Weights of a small GPT-style language model, trained from scratch on English Wikipedia.
Architecture: RMSNorm before each block, rotary positions, no biases in attention or MLP, untied embeddings, normalized queries and keys.
Training: 213M tokens, 6062 steps.
Each number is 200 + 30 x the weight over its row's rms, rounded and kept within 0 to 999. Layers, rows and columns count from 0. The size before them is the row's rms in percent of the matrix's.

# layer 4 MLP up, 576x256, rms 0.228, rows 150-186, columns 192-255
097,123,210,161,176,179,200,164,193,151,231,197,192,177,239,234,167,172,189,178,163,173,223,232,208,186,220,186,189,196,197,168,198,240,184,203,173,176,244,173,194,216,213,191,184,232,237,198,186,204,260,212,173,242,213,190,249,164,217,170,245,232,209,209,132
108,244,235,189,198,218,232,195,216,243,212,241,170,162,244,213,199,211,184,207,206,232,180,207,207,192,248,186,137,213,213,212,190,270,220,227,214,235,194,256,211,183,193,244,185,189,189,253,179,209,193,208,175,186,181,228,112,198,201,223,220,197,207,217,187
100,228,177,198,200,195,212,229,193,233,170,226,169,225,187,206,205,218,184,217,230,224,214,238,226,163,166,170,167,139,223,167,236,187,207,175,134,218,189,215,212,194,167,202,195,232,189,166,214,116,124,218,208,224,163,174,158,137,175,198,171,214,242,218,170
101,217,201,210,183,192,206,216,195,168,188,170,260,205,250,143,190,161,221,152,166,230,225,193,168,203,237,234,193,197,192,179,204,229,227,200,208,210,156,216,202,197,185,176,208,192,178,183,130,163,191,208,182,188,196,204,216,255,185,203,193,168,195,177,280
094,181,215,188,170,169,201,229,206,239,246,261,169,248,218,242,230,224,216,221,226,166,180,185,192,198,163,223,180,230,205,182,206,176,245,233,234,148,176,247,182,216,199,224,198,239,220,214,173,148,157,242,230,219,178,176,201,175,181,203,160,179,187,170,231
108,242,206,221,226,215,252,176,208,207,202,212,207,177,211,157,159,216,205,173,209,308,218,232,210,205,183,145,242,222,233,199,140,185,272,214,276,189,248,206,249,214,187,164,187,233,167,136,154,233,154,200,207,209,194,222,243,152,196,212,186,194,205,167,198
095,205,184,255,171,194,208,219,269,238,189,172,235,167,220,175,199,242,169,207,166,217,176,171,178,180,174,177,233,168,207,233,219,260,221,230,178,212,179,229,195,222,202,192,245,210,192,220,198,234,212,203,185,165,239,217,179,152,174,201,182,239,212,204,184
102,229,184,183,195,158,130,204,187,201,185,199,179,181,228,158,197,230,247,203,199,216,195,192,169,209,165,196,211,189,165,130,212,211,214,114,132,167,205,181,230,177,171,229,157,246,213,177,182,201,242,154,274,167,214,151,198,222,238,199,223,211,210,197,241
101,187,213,205,145,220,210,143,200,212,176,239,220,189,215,185,256,212,203,229,243,233,165,204,198,188,201,243,157,242,220,204,242,206,222,277,213,200,197,244,202,220,196,180,230,202,221,182,204,198,265,201,187,175,198,233,198,238,198,185,175,227,220,264,234
096,212,230,204,261,215,230,173,205,223,202,136,183,186,215,189,199,138,211,218,205,209,181,197,265,136,180,176,191,235,226,276,190,200,209,180,245,235,169,153,238,211,241,257,221,183,197,255,156,201,191,178,190,213,191,233,194,191,196,157,214,199,253,159,181
104,186,172,218,179,205,250,209,173,245,203,190,193,219,221,213,238,218,283,185,191,226,213,185,174,250,167,160,150,216,271,174,204,240,209,185,249,244,204,206,202,215,169,265,129,219,164,187,197,187,242,183,131,206,240,141,169,208,211,233,210,166,196,244,152
105,145,162,188,165,220,202,174,216,149,186,224,208,208,216,207,232,254,206,189,173,202,228,131,174,228,148,183,168,200,217,209,270,196,195,236,154,228,234,211,167,204,168,176,183,144,189,189,228,225,234,138,178,216,216,207,164,186,224,222,166,206,217,193,145
096,232,189,162,188,226,229,186,225,247,182,180,134,245,211,200,184,198,170,153,251,186,231,150,203,151,193,273,232,179,205,234,192,179,181,183,241,242,198,191,187,203,199,241,226,172,224,239,207,244,205,250,169,218,184,191,152,233,199,234,189,175,203,214,244
091,197,194,216,189,165,185,189,175,172,174,226,125,252,161,180,212,236,198,152,172,186,201,118,175,184,153,214,183,286,239,149,225,204,199,179,209,185,212,217,187,204,227,243,203,162,189,198,220,228,176,223,192,189,234,189,175,219,226,156,155,156,255,220,233
101,200,233,165,250,237,182,192,193,190,187,161,216,226,213,220,213,212,237,269,219,206,205,220,195,252,249,221,157,157,214,177,169,176,181,178,165,212,224,167,237,182,247,190,210,201,186,186,200,133,256,242,179,231,238,146,212,261,212,174,217,201,213,236,140
095,238,234,178,206,186,261,170,238,148,246,188,233,216,193,189,209,215,203,174,191,197,227,229,202,236,250,203,178,267,196,198,214,221,212,220,164,163,198,175,158,165,192,222,210,182,202,207,179,192,205,179,198,167,162,168,190,219,199,240,195,200,190,195,158
098,248,220,159,190,214,235,205,229,230,173,208,176,132,195,224,141,197,191,225,180,194,256,156,190,238,173,228,202,171,213,239,161,175,211,199,237,155,155,178,182,211,235,156,172,177,195,223,202,224,240,191,229,190,243,175,196,184,181,204,207,181,202,193,180
097,224,206,234,161,150,206,149,221,210,241,221,227,225,137,221,219,157,235,222,214,156,221,212,223,157,192,185,188,190,225,202,138,216,276,209,178,200,240,205,225,191,210,237,173,213,197,196,213,208,233,213,211,230,205,236,182,209,198,257,187,218,233,202,215
095,219,200,182,243,166,190,179,232,213,236,161,170,192,178,230,175,201,191,175,243,174,181,210,208,160,158,206,209,260,213,136,228,193,234,177,114,221,166,197,235,227,150,199,172,159,231,209,169,229,257,170,186,228,204,219,212,226,184,198,215,185,185,250,201
108,200,186,181,248,193,150,184,191,214,217,217,164,175,178,167,249,217,206,209,204,185,149,213,154,199,196,180,224,201,200,130,208,242,185,197,191,184,224,188,168,229,222,185,210,151,199,196,201,204,188,186,251,229,164,202,171,229,227,186,221,202,188,131,213
092,190,178,220,182,235,224,265,193,257,169,156,215,224,271,266,182,182,205,192,186,176,148,167,180,171,242,182,164,222,156,226,235,210,155,175,256,248,249,183,177,225,173,189,241,182,181,212,174,206,228,191,170,177,144,189,205,188,213,202,205,190,133,210,196
102,173,147,156,227,236,219,198,180,168,168,180,226,159,177,214,173,240,231,166,224,202,204,201,194,185,221,223,233,272,177,278,229,238,164,198,170,238,222,190,168,211,184,207,200,195,159,222,226,221,188,151,169,151,215,212,163,182,205,213,206,175,158,184,218
102,205,221,219,234,186,247,161,212,207,200,215,189,159,259,208,262,190,207,224,216,215,224,205,215,221,230,172,203,180,237,174,180,195,274,192,243,180,119,191,192,225,213,185,192,215,205,178,232,219,192,199,205,158,194,218,254,210,172,156,198,181,168,238,231
100,296,174,207,182,192,263,184,138,133,267,166,164,231,203,160,190,186,219,181,219,175,236,220,158,191,193,201,201,182,242,205,195,235,154,214,208,198,174,176,197,259,198,264,202,201,223,180,212,199,213,213,194,222,261,194,191,212,186,168,166,123,188,260,215
102,185,237,167,232,236,159,173,186,153,193,222,104,200,208,260,199,184,177,224,241,226,191,192,230,211,200,210,187,140,194,142,163,210,197,231,181,200,213,245,235,166,218,214,200,197,189,169,184,237,209,183,184,266,174,200,234,213,224,213,233,173,191,206,208
091,197,209,142,183,202,221,192,181,182,204,205,217,195,182,183,213,197,138,207,133,240,174,248,216,159,208,209,206,163,191,200,165,184,258,221,190,170,142,200,252,208,265,184,270,230,176,211,192,177,224,196,174,187,198,238,204,246,203,235,194,209,212,200,165
103,195,168,202,189,163,174,181,194,222,196,268,189,209,175,264,179,200,267,183,146,181,213,184,165,168,187,167,246,144,243,182,204,194,241,203,177,220,171,211,220,185,144,241,220,208,197,220,153,198,231,169,128,257,230,169,145,140,206,193,203,192,213,200,196
109,204,247,231,198,172,163,208,177,234,193,223,220,151,235,204,207,213,215,196,221,238,190,220,165,183,192,191,202,185,172,202,230,211,165,177,204,174,139,174,215,246,166,212,241,181,186,225,196,150,149,170,206,200,229,142,218,215,191,124,245,194,237,193,232
099,209,170,171,200,169,198,189,253,204,255,238,214,190,206,205,255,204,186,194,157,204,265,198,257,225,135,153,247,176,205,177,247,162,183,204,169,201,187,202,191,212,164,157,235,209,160,199,173,263,149,238,252,183,183,214,176,186,194,170,154,168,211,215,196
093,240,244,192,187,242,221,216,144,205,224,182,200,147,195,219,216,200,198,200,142,192,223,207,195,152,251,194,224,241,196,184,185,206,181,193,195,225,222,164,214,197,193,246,179,190,198,194,231,216,258,214,145,246,201,179,245,210,204,186,214,226,261,193,178
098,244,215,213,183,244,226,228,168,168,153,229,208,228,224,167,206,190,225,250,142,201,191,238,222,190,165,224,188,169,251,219,171,211,215,222,139,228,160,241,152,195,215,173,237,240,205,129,185,225,224,204,133,210,204,190,187,234,139,166,176,232,161,179,199
106,227,278,181,229,197,285,186,162,227,160,215,207,214,165,209,200,184,198,217,206,212,209,240,172,158,187,243,231,167,209,198,215,165,216,204,229,215,254,183,188,180,253,191,182,187,195,204,207,191,167,203,200,194,198,188,124,164,241,256,199,201,228,197,181
105,204,197,248,196,186,216,171,176,211,146,222,177,176,170,200,218,229,193,164,179,209,184,180,152,153,272,208,268,272,173,228,202,279,144,206,221,209,197,176,236,226,177,213,202,225,237,204,155,216,256,184,185,190,214,164,226,166,189,168,164,176,216,175,182
108,155,227,235,191,136,196,221,153,199,235,239,172,149,225,166,229,228,219,209,195,162,188,194,208,216,183,187,227,219,242,184,194,191,164,205,240,197,176,181,245,200,182,214,258,187,188,226,165,236,222,220,225,215,233,231,247,195,213,176,180,168,208,204,197
097,184,290,224,205,171,188,224,184,210,222,201,235,184,224,200,233,214,206,215,185,193,234,162,217,262,258,210,185,189,186,203,238,215,163,170,184,198,254,192,234,216,201,166,182,219,219,236,186,165,254,219,162,215,195,239,274,237,262,177,175,208,221,180,206
096,181,209,147,214,226,222,174,169,232,204,153,190,178,160,185,260,206,166,172,177,156,169,155,175,178,164,210,205,212,209,203,211,188,240,170,167,216,199,186,197,196,227,216,210,249,191,197,190,233,219,211,221,194,200,257,186,250,214,242,147,173,192,190,207
097,169,213,209,177,186,167,180,173,181,165,295,219,236,190,248,235,196,184,205,212,186,233,212,192,273,243,255,179,219,171,239,190,148,206,211,179,201,174,231,157,151,207,202,166,171,212,159,232,214,176,210,164,152,203,242,162,185,212,213,183,177,180,186,257
# layer 4 MLP down (transposed), 576x256, rms 0.211, rows 150-185, columns 192-255
098,136,238,178,234,211,218,188,188,183,234,237,200,149,198,258,244,169,199,254,171,174,182,208,183,191,209,146,241,184,181,205,236,176,224,204,170,218,157,223,178,255,207,189,173,233,197,236,211,169,241,177,122,211,225,210,250,248,176,169,195,221,184,218,277
104,193,178,192,184,215,177,207,172,178,169,200,197,190,248,152,110,221,200,235,170,200,206,220,205,195,229,161,246,181,210,202,169,159,181,169,181,193,230,190,174,193,203,192,180,124,129,211,192,190,218,195,183,154,135,186,208,169,224,244,245,148,237,145,230
105,157,273,171,166,208,194,215,178,242,153,169,186,177,185,174,232,163,173,205,251,229,205,238,158,213,243,187,169,227,194,204,196,225,157,213,169,211,222,183,223,206,249,257,194,221,230,244,209,258,128,231,204,226,168,162,182,188,196,233,225,182,185,190,210
098,148,224,240,229,180,164,220,216,215,223,188,210,118,170,245,199,160,226,187,227,239,220,197,180,226,150,232,190,180,145,193,156,184,213,208,235,199,145,175,200,170,158,212,230,151,165,219,183,211,216,208,162,245,156,197,218,214,177,168,205,198,224,186,159
104,168,220,174,231,167,230,203,184,203,182,198,231,209,174,186,159,211,255,210,250,159,199,191,210,171,201,235,142,192,189,237,132,182,259,232,157,197,151,240,127,161,154,192,194,167,200,207,217,159,115,231,224,206,172,163,212,219,212,151,224,204,169,210,198
093,221,198,199,221,217,167,208,236,166,203,161,166,222,139,212,150,143,206,165,249,196,217,224,234,200,194,235,152,179,169,172,230,190,215,202,225,198,190,187,238,217,216,238,149,232,165,165,219,239,224,161,158,222,181,217,170,195,186,149,186,186,210,176,174
098,202,161,229,214,191,154,219,234,213,213,203,209,247,200,162,222,211,236,207,189,177,170,192,222,233,221,213,214,196,177,175,199,202,185,189,217,224,167,191,256,199,197,209,250,123,212,214,227,143,241,190,197,226,230,129,188,233,207,181,274,213,185,172,231
098,218,226,184,246,210,139,181,197,182,240,207,194,228,199,165,149,206,211,198,213,128,153,233,217,190,191,267,223,188,212,189,220,265,190,210,248,160,196,196,192,208,151,233,179,147,187,218,248,181,197,216,146,213,192,219,206,177,251,224,181,225,232,159,214
102,178,198,178,186,190,227,196,196,160,219,259,229,219,239,101,223,173,223,204,212,201,192,178,189,134,223,185,240,227,202,178,168,190,207,218,217,196,229,299,171,219,221,206,224,215,181,187,199,188,210,190,220,208,237,190,139,227,211,199,193,163,226,234,188
102,179,164,218,210,159,218,248,239,129,202,195,174,180,238,170,253,178,170,188,229,201,237,205,186,207,210,233,146,232,213,229,223,207,220,175,245,197,231,169,210,190,206,194,213,171,205,181,170,232,261,222,232,216,226,260,195,202,253,176,270,166,188,243,261
102,221,227,143,177,244,228,209,183,207,172,209,196,196,235,192,216,250,244,177,281,132,212,239,226,193,228,141,190,170,228,196,204,136,130,218,193,222,160,265,204,200,194,165,222,221,264,184,209,203,161,203,184,176,180,206,202,230,224,208,180,230,189,205,193
101,201,199,164,171,217,228,193,203,219,247,204,218,182,187,224,228,183,188,151,133,196,146,228,225,170,215,192,204,252,210,266,177,174,171,170,255,192,198,227,236,241,174,205,231,181,219,171,188,161,243,210,244,181,201,210,196,215,175,224,260,190,213,220,195
094,216,270,158,190,186,213,180,134,249,214,179,222,197,236,197,191,232,217,153,218,177,164,196,222,165,228,215,148,211,213,127,185,193,175,227,205,212,197,239,176,157,229,244,183,211,224,178,221,189,164,203,197,143,204,170,212,220,169,195,152,220,199,196,212
094,201,154,184,121,179,244,200,169,204,231,204,173,215,177,233,241,246,188,218,198,198,167,167,195,291,221,238,241,220,217,213,230,206,201,172,164,194,179,168,212,247,163,235,214,234,222,191,197,207,234,198,163,162,199,262,223,158,177,257,206,223,203,178,259
103,214,227,177,195,185,190,183,254,169,148,243,216,177,183,170,164,206,233,245,207,173,164,231,243,248,242,171,180,154,177,233,215,254,152,182,184,149,200,190,141,209,240,155,177,191,188,274,197,217,213,241,231,207,225,227,212,184,198,135,270,186,260,208,200
103,191,199,207,227,271,226,263,207,188,203,197,262,227,187,210,199,185,222,225,223,135,209,173,203,219,205,239,138,291,216,195,189,217,233,200,208,234,210,230,173,181,282,180,178,250,228,138,186,211,190,228,199,250,221,180,194,187,185,230,173,151,181,214,210
102,204,151,219,218,173,252,237,217,169,216,192,153,184,152,208,221,209,193,231,185,173,217,183,245,199,168,199,231,164,197,214,178,208,207,176,219,225,200,242,220,215,187,202,177,150,181,185,205,248,242,210,212,177,243,177,150,167,193,219,141,202,164,169,161
096,224,216,193,256,191,210,166,192,176,234,210,231,173,224,198,220,223,219,197,233,134,191,139,235,198,204,199,185,226,260,172,175,199,222,243,140,262,218,183,203,212,154,246,189,223,185,195,180,223,287,206,246,221,233,245,201,191,221,255,192,198,187,183,175
096,153,247,268,226,259,171,169,144,195,182,204,208,198,197,199,157,227,241,208,149,176,166,188,172,150,186,193,215,229,254,194,267,193,229,218,207,225,185,185,232,199,224,218,175,159,236,207,153,198,227,152,176,195,229,172,175,154,246,211,197,206,206,155,199
106,214,256,204,203,176,216,206,209,164,190,162,202,171,184,188,247,198,195,169,187,220,221,163,203,155,204,246,164,235,211,188,196,226,164,198,208,206,184,229,213,204,202,155,204,215,195,177,242,189,214,173,185,152,186,215,208,179,162,164,176,192,226,179,281
097,147,233,259,215,216,194,204,207,232,148,164,227,179,187,194,188,198,211,200,214,223,200,222,255,240,177,193,214,233,199,256,223,236,182,187,199,221,219,200,223,167,141,206,206,228,174,178,192,186,260,188,217,218,112,146,212,166,152,168,220,258,171,170,151
097,200,237,233,152,221,193,175,150,194,219,265,228,176,197,227,166,181,195,169,269,259,227,197,206,249,225,235,207,216,196,197,199,241,201,231,177,198,186,229,208,180,177,189,179,150,180,204,193,234,197,184,216,241,177,220,192,168,207,206,130,189,239,214,199
105,219,198,163,219,221,172,206,184,176,209,151,208,190,216,217,193,228,195,218,193,182,230,175,173,230,228,181,202,143,201,210,175,215,196,190,177,184,180,208,202,217,188,170,190,193,252,186,136,185,197,197,281,184,168,241,117,224,236,224,125,212,216,231,222
100,189,181,156,250,180,216,232,194,216,207,227,200,156,228,210,167,211,226,199,212,162,200,183,232,197,208,213,184,220,204,209,185,254,202,214,167,197,240,181,264,235,215,234,243,172,217,178,175,174,204,189,239,179,227,229,212,224,252,215,146,174,158,191,145
100,182,127,199,219,228,151,180,201,183,186,197,240,183,177,162,199,189,189,173,169,221,178,159,203,150,224,205,241,165,199,136,221,190,141,169,229,186,171,248,156,192,195,158,180,197,204,242,242,198,220,168,189,181,171,214,165,202,175,173,236,150,236,195,235
096,199,237,245,166,226,156,232,225,216,209,249,179,219,176,192,218,229,178,202,204,225,217,208,184,185,197,241,199,193,195,207,176,198,190,223,237,178,203,208,170,267,222,158,234,226,177,145,212,188,214,237,198,257,170,186,210,263,211,238,209,157,214,181,196
106,209,215,177,218,192,242,171,202,220,219,252,194,190,229,182,195,194,155,163,137,176,241,173,183,209,239,134,206,227,140,231,200,244,225,214,220,167,188,218,166,178,229,186,239,222,265,199,189,215,215,246,214,165,251,166,207,235,212,211,277,181,205,162,201
105,214,180,232,219,206,216,197,221,183,186,225,196,217,258,199,217,147,185,204,252,192,171,251,186,180,182,268,181,199,199,178,204,201,199,194,181,186,174,250,167,238,194,194,144,266,137,123,179,245,166,189,177,234,176,191,244,196,207,251,226,165,222,223,167
101,188,306,211,209,192,210,179,164,213,204,216,173,193,200,254,208,188,148,224,228,177,206,209,183,198,187,187,231,216,176,199,191,190,229,200,192,205,216,166,174,162,174,149,201,229,187,210,170,186,206,197,226,178,235,227,206,199,237,217,170,210,267,191,208
097,192,142,196,175,211,143,168,185,183,171,167,225,185,181,217,197,179,245,197,179,208,208,190,216,235,264,178,167,216,213,199,164,265,240,176,207,244,208,246,205,204,214,194,171,182,222,180,178,234,223,177,208,227,249,240,197,258,218,241,167,180,232,215,173
099,158,208,179,132,193,211,230,175,209,216,196,221,214,203,162,177,222,191,245,166,176,166,197,268,216,226,125,245,261,166,213,169,175,198,187,166,233,217,228,176,224,175,253,176,209,195,214,221,202,189,151,220,197,156,155,184,165,207,207,207,151,173,213,212
102,250,213,199,226,123,197,222,119,218,196,218,185,214,204,209,120,150,214,233,196,207,167,197,214,249,201,206,159,176,220,200,169,191,210,206,201,193,192,175,222,211,213,248,147,179,198,263,229,211,206,194,170,206,228,218,221,185,260,174,218,263,196,210,170
102,196,252,186,237,179,185,207,175,176,225,213,191,199,205,195,198,231,194,182,168,221,232,196,181,206,126,197,163,206,205,191,150,193,137,209,211,228,173,222,208,160,212,208,166,172,172,218,164,201,219,186,195,201,192,156,240,191,194,211,185,183,151,279,241
108,210,247,197,209,178,230,216,194,160,196,170,182,174,207,190,208,185,166,190,200,210,195,224,184,215,182,233,275,200,198,216,211,171,164,163,202,231,209,157,220,165,208,211,213,192,154,233,138,184,254,232,174,231,158,193,215,212,239,211,182,179,203,193,165
098,260,234,203,194,261,182,237,287,203,192,134,229,202,199,156,208,200,162,247,193,184,184,146,203,227,178,168,189,223,133,234,216,253,147,223,259,240,234,232,214,168,215,188,196,197,225,214,139,197,183,219,189,178,166,184,269,200,224,240,183,169,193,219,203
096,192,124,220,217,213,239,180,184,187,164,164,210,195,224,162,195,182,202,134,217,216,206,235,172,212,172,241,196,193,244,183,176,199,155,200,216,215,188,171,214,190,226,221,211,222,214,175,236,227,220,205,178,161,199,206,183,222,203,197,209,253,222,207,173
# layer 4 MLP gate, 576x256, rms 0.225, rows 151-186, columns 192-255
112,217,205,206,228,219,189,207,269,191,185,192,213,202,239,164,166,209,231,207,212,196,188,236,258,201,206,136,231,128,231,205,232,229,241,202,168,189,209,206,174,150,187,228,138,165,179,218,178,229,223,171,223,194,200,191,211,247,220,232,183,175,185,200,217
099,150,167,225,194,190,191,148,268,179,204,225,193,188,179,196,166,207,209,184,244,197,235,149,223,165,180,134,210,154,186,148,185,209,201,213,218,258,246,177,146,171,177,239,182,175,203,186,193,225,221,204,241,147,192,218,204,196,188,184,195,195,157,223,251
098,178,183,155,206,205,194,163,227,192,192,224,177,170,174,176,208,232,183,192,249,160,231,199,198,160,242,161,235,173,241,209,203,160,166,170,167,233,210,163,191,175,218,246,225,178,184,245,238,199,195,208,226,207,204,192,163,189,201,223,248,248,157,184,220
098,209,182,192,206,189,192,188,187,245,190,202,143,224,128,128,189,233,206,190,208,268,187,192,195,232,206,176,221,188,129,202,175,214,112,205,187,155,239,225,218,264,216,188,213,204,193,243,232,188,174,136,242,138,225,242,178,207,201,212,173,248,212,173,213
113,201,195,192,246,230,245,208,238,176,191,167,190,209,252,168,187,213,220,245,211,174,273,216,169,177,177,228,228,164,209,225,176,180,206,219,208,215,162,235,196,228,229,186,191,150,177,160,236,191,259,179,177,208,200,234,186,188,177,180,200,185,252,179,188
096,188,180,206,154,198,207,184,151,166,211,233,182,212,268,218,174,207,187,260,194,135,160,213,165,219,211,155,230,144,227,200,209,132,126,182,149,225,204,208,177,147,222,239,182,154,178,241,251,177,193,244,183,182,162,213,252,174,203,216,191,162,179,235,218
103,174,201,160,179,201,215,169,197,187,221,169,207,197,209,208,219,130,165,219,204,254,208,258,216,196,197,239,161,193,223,177,239,161,179,202,199,168,212,245,207,171,160,152,201,178,178,201,201,163,246,205,186,259,192,202,220,251,199,167,171,226,206,206,218
104,199,194,145,171,176,183,187,139,221,217,225,199,214,225,181,266,183,223,192,235,135,242,212,146,268,206,233,224,231,217,199,194,188,255,183,266,199,223,253,161,216,191,185,192,219,175,206,196,144,197,194,183,203,238,241,143,190,239,235,164,189,176,180,161
095,179,202,193,178,124,212,225,201,215,181,198,237,199,267,208,191,169,234,231,214,196,137,238,211,204,171,210,195,226,236,238,165,176,210,187,199,181,243,173,166,238,224,216,195,185,198,265,258,188,171,215,201,178,145,203,213,218,227,167,174,155,287,203,215
103,184,200,227,212,202,195,228,154,187,105,178,276,212,200,205,210,193,219,216,188,191,214,160,185,189,214,194,231,198,182,168,127,219,185,156,222,256,231,212,238,222,245,190,174,182,185,179,205,200,209,236,225,200,223,177,151,190,214,217,192,200,147,160,172
099,172,175,179,220,203,225,140,184,207,171,219,159,196,206,184,226,160,178,156,135,153,183,202,229,150,214,215,154,193,154,151,244,203,171,224,215,233,197,192,185,193,198,151,206,210,199,195,225,155,241,178,194,168,238,170,219,171,231,245,208,220,191,246,197
093,167,173,182,178,192,160,218,224,167,232,211,187,274,159,194,230,236,210,254,198,174,193,210,175,258,195,191,204,190,213,238,214,202,189,144,165,224,200,178,277,130,240,190,214,220,174,187,158,173,223,212,195,214,167,202,213,156,160,204,193,211,219,238,146
090,188,236,222,236,172,192,155,270,189,182,225,187,195,178,209,160,197,139,146,209,165,140,207,189,140,205,218,193,187,195,185,230,210,194,166,181,187,210,226,198,140,196,205,190,277,197,193,217,223,190,173,197,236,274,192,256,145,180,194,230,246,209,227,236
096,109,199,180,219,179,201,185,192,139,197,242,202,149,209,180,202,222,138,167,208,209,171,170,167,167,188,195,214,192,194,179,224,206,229,220,225,219,165,235,231,205,192,221,188,227,225,206,188,243,181,194,181,179,200,199,196,190,213,212,169,180,180,176,177
100,159,215,204,193,213,179,214,164,174,203,215,166,193,193,206,222,185,206,192,211,154,189,223,177,194,204,195,196,182,253,176,203,226,193,158,230,220,216,198,186,232,179,195,176,171,194,198,225,180,209,243,197,210,148,233,224,149,162,183,167,210,182,179,186
099,201,136,171,161,224,214,164,208,193,163,180,197,152,168,215,158,158,288,220,204,187,211,190,175,256,190,194,224,211,190,181,149,191,134,208,259,174,178,197,190,183,230,146,170,155,256,200,208,195,212,187,249,161,201,217,178,215,214,190,191,230,173,205,164
097,249,162,181,197,219,184,198,166,182,258,214,193,194,222,198,202,167,243,192,222,183,252,251,215,178,167,140,207,225,216,152,239,226,189,212,195,201,218,248,210,201,166,239,161,260,174,218,277,167,145,202,208,227,168,182,226,175,123,230,162,193,228,209,183
100,159,231,154,221,209,209,169,148,248,218,227,255,207,226,172,206,184,201,220,213,217,180,212,183,141,166,162,193,207,168,196,210,174,258,203,220,182,221,221,187,189,198,155,193,170,231,178,239,194,196,188,224,209,241,162,217,213,231,246,167,199,221,191,159
104,271,232,229,186,148,189,174,210,193,165,244,218,198,260,220,238,169,234,190,186,222,217,208,162,165,194,204,184,162,140,190,138,154,198,185,209,168,202,152,187,242,179,209,189,161,210,166,241,158,180,232,228,176,255,169,190,226,210,182,233,190,208,174,167
096,200,213,190,145,162,203,175,220,181,232,203,132,188,224,240,228,188,261,156,217,190,223,236,195,209,183,207,133,176,246,212,191,197,291,172,217,157,161,151,217,206,176,195,226,213,273,209,223,226,215,201,183,208,245,255,205,234,191,239,142,234,251,257,196
100,213,168,156,256,234,210,225,194,165,222,227,230,171,183,208,179,201,165,196,204,213,223,188,229,195,224,232,157,287,190,168,199,190,186,198,214,198,188,168,167,208,193,219,185,144,164,238,199,172,207,215,179,144,193,179,165,139,131,194,156,195,186,243,239
101,177,223,213,167,167,207,173,221,167,245,185,175,176,269,242,222,163,148,205,199,156,230,155,201,220,172,214,207,201,190,175,197,158,267,206,210,218,197,199,167,158,174,179,178,180,222,205,208,177,220,220,208,161,186,257,192,203,154,168,222,162,153,219,202
094,150,196,227,244,207,186,224,192,227,288,149,213,208,179,155,209,173,236,196,212,206,169,206,195,187,265,194,173,151,241,204,227,158,204,178,176,173,243,184,158,163,178,198,227,194,173,211,204,214,240,198,224,206,223,238,204,232,190,200,189,191,170,232,183
101,182,225,213,223,191,189,211,206,168,191,234,163,230,180,191,225,241,226,165,206,132,232,226,183,242,204,188,183,220,153,185,202,206,220,172,246,201,245,206,248,191,177,212,183,268,155,169,193,240,238,237,197,167,165,198,164,195,172,164,210,256,151,200,225
092,170,163,188,243,207,211,157,199,211,256,186,150,247,224,231,235,179,209,193,224,188,193,271,201,177,212,194,172,207,262,191,252,204,209,160,223,211,237,264,217,180,185,159,166,243,165,190,170,194,130,229,160,190,232,185,220,211,179,239,211,216,213,176,268
104,221,214,233,216,199,207,196,216,161,198,144,212,211,188,201,199,216,253,221,227,190,234,223,170,229,216,197,197,211,182,149,203,213,181,226,170,198,227,207,171,239,201,157,203,189,202,214,262,236,173,122,217,165,174,261,223,218,273,178,166,161,160,185,173
110,190,180,217,197,165,232,170,277,231,215,232,190,197,212,157,198,174,165,243,208,215,197,187,256,188,177,185,196,196,272,195,138,159,205,232,199,194,212,203,189,183,234,225,167,213,188,192,202,208,207,229,186,203,205,209,208,191,195,223,184,208,196,235,213
099,209,235,224,171,188,219,216,155,189,233,154,218,189,199,168,217,181,252,196,225,151,91,239,215,139,208,217,263,239,206,177,208,197,218,208,148,175,207,168,202,239,219,224,164,226,189,178,189,212,156,231,179,237,239,210,168,202,228,166,211,201,178,223,232
093,223,218,192,178,191,208,168,189,262,237,190,155,106,158,171,237,209,155,244,180,234,153,219,231,207,194,189,239,253,192,157,246,229,213,232,255,215,253,211,239,171,204,225,143,211,197,203,220,170,184,230,174,173,201,206,210,221,188,180,236,236,240,201,216
096,204,257,231,229,202,227,221,156,163,228,237,221,200,246,152,226,199,212,213,205,167,211,216,210,222,171,209,210,181,195,187,178,203,182,147,214,189,189,214,132,205,154,218,250,238,169,189,266,191,207,234,222,218,184,185,172,221,183,203,182,218,154,171,205
107,220,187,223,236,200,218,229,243,159,220,216,197,196,191,204,210,137,241,220,215,215,182,166,183,225,176,176,197,228,207,163,192,155,147,257,206,216,160,262,159,191,195,201,206,148,229,163,216,199,190,234,193,210,176,258,199,210,207,215,182,247,200,180,270
103,207,223,213,237,155,236,221,185,224,193,150,204,208,202,218,169,137,296,166,214,201,220,155,249,215,206,180,213,170,154,187,187,225,166,208,218,239,247,220,216,203,199,227,193,196,183,170,242,210,191,219,201,239,217,202,187,177,209,224,200,258,146,193,170
111,194,223,223,194,146,196,162,137,260,163,193,254,210,241,198,193,169,151,202,204,172,179,209,227,128,203,176,206,240,195,220,193,239,235,225,194,217,151,210,218,219,187,172,241,174,159,246,233,203,161,228,182,183,178,198,177,283,222,237,227,200,196,236,203
094,201,212,231,246,184,182,200,205,178,187,220,187,194,202,154,213,208,174,219,235,196,183,209,145,220,180,263,186,165,161,175,252,174,177,287,180,196,146,179,174,217,181,215,196,170,252,195,164,192,237,206,181,217,232,164,175,193,188,163,180,175,185,174,178
100,217,202,205,154,193,225,180,278,160,216,184,242,215,183,212,220,159,188,223,189,226,151,178,210,220,179,223,190,221,189,174,249,185,157,200,191,141,165,183,228,199,214,147,183,193,219,226,158,179,189,186,238,244,245,230,219,171,155,150,161,206,220,149,216
101,166,194,184,205,187,208,191,222,208,188,241,205,194,190,215,241,236,155,209,201,159,181,147,187,209,192,198,225,144,248,201,142,181,258,192,200,199,168,230,143,180,135,253,187,192,180,170,238,222,214,181,256,177,167,172,205,198,209,163,227,189,219,177,148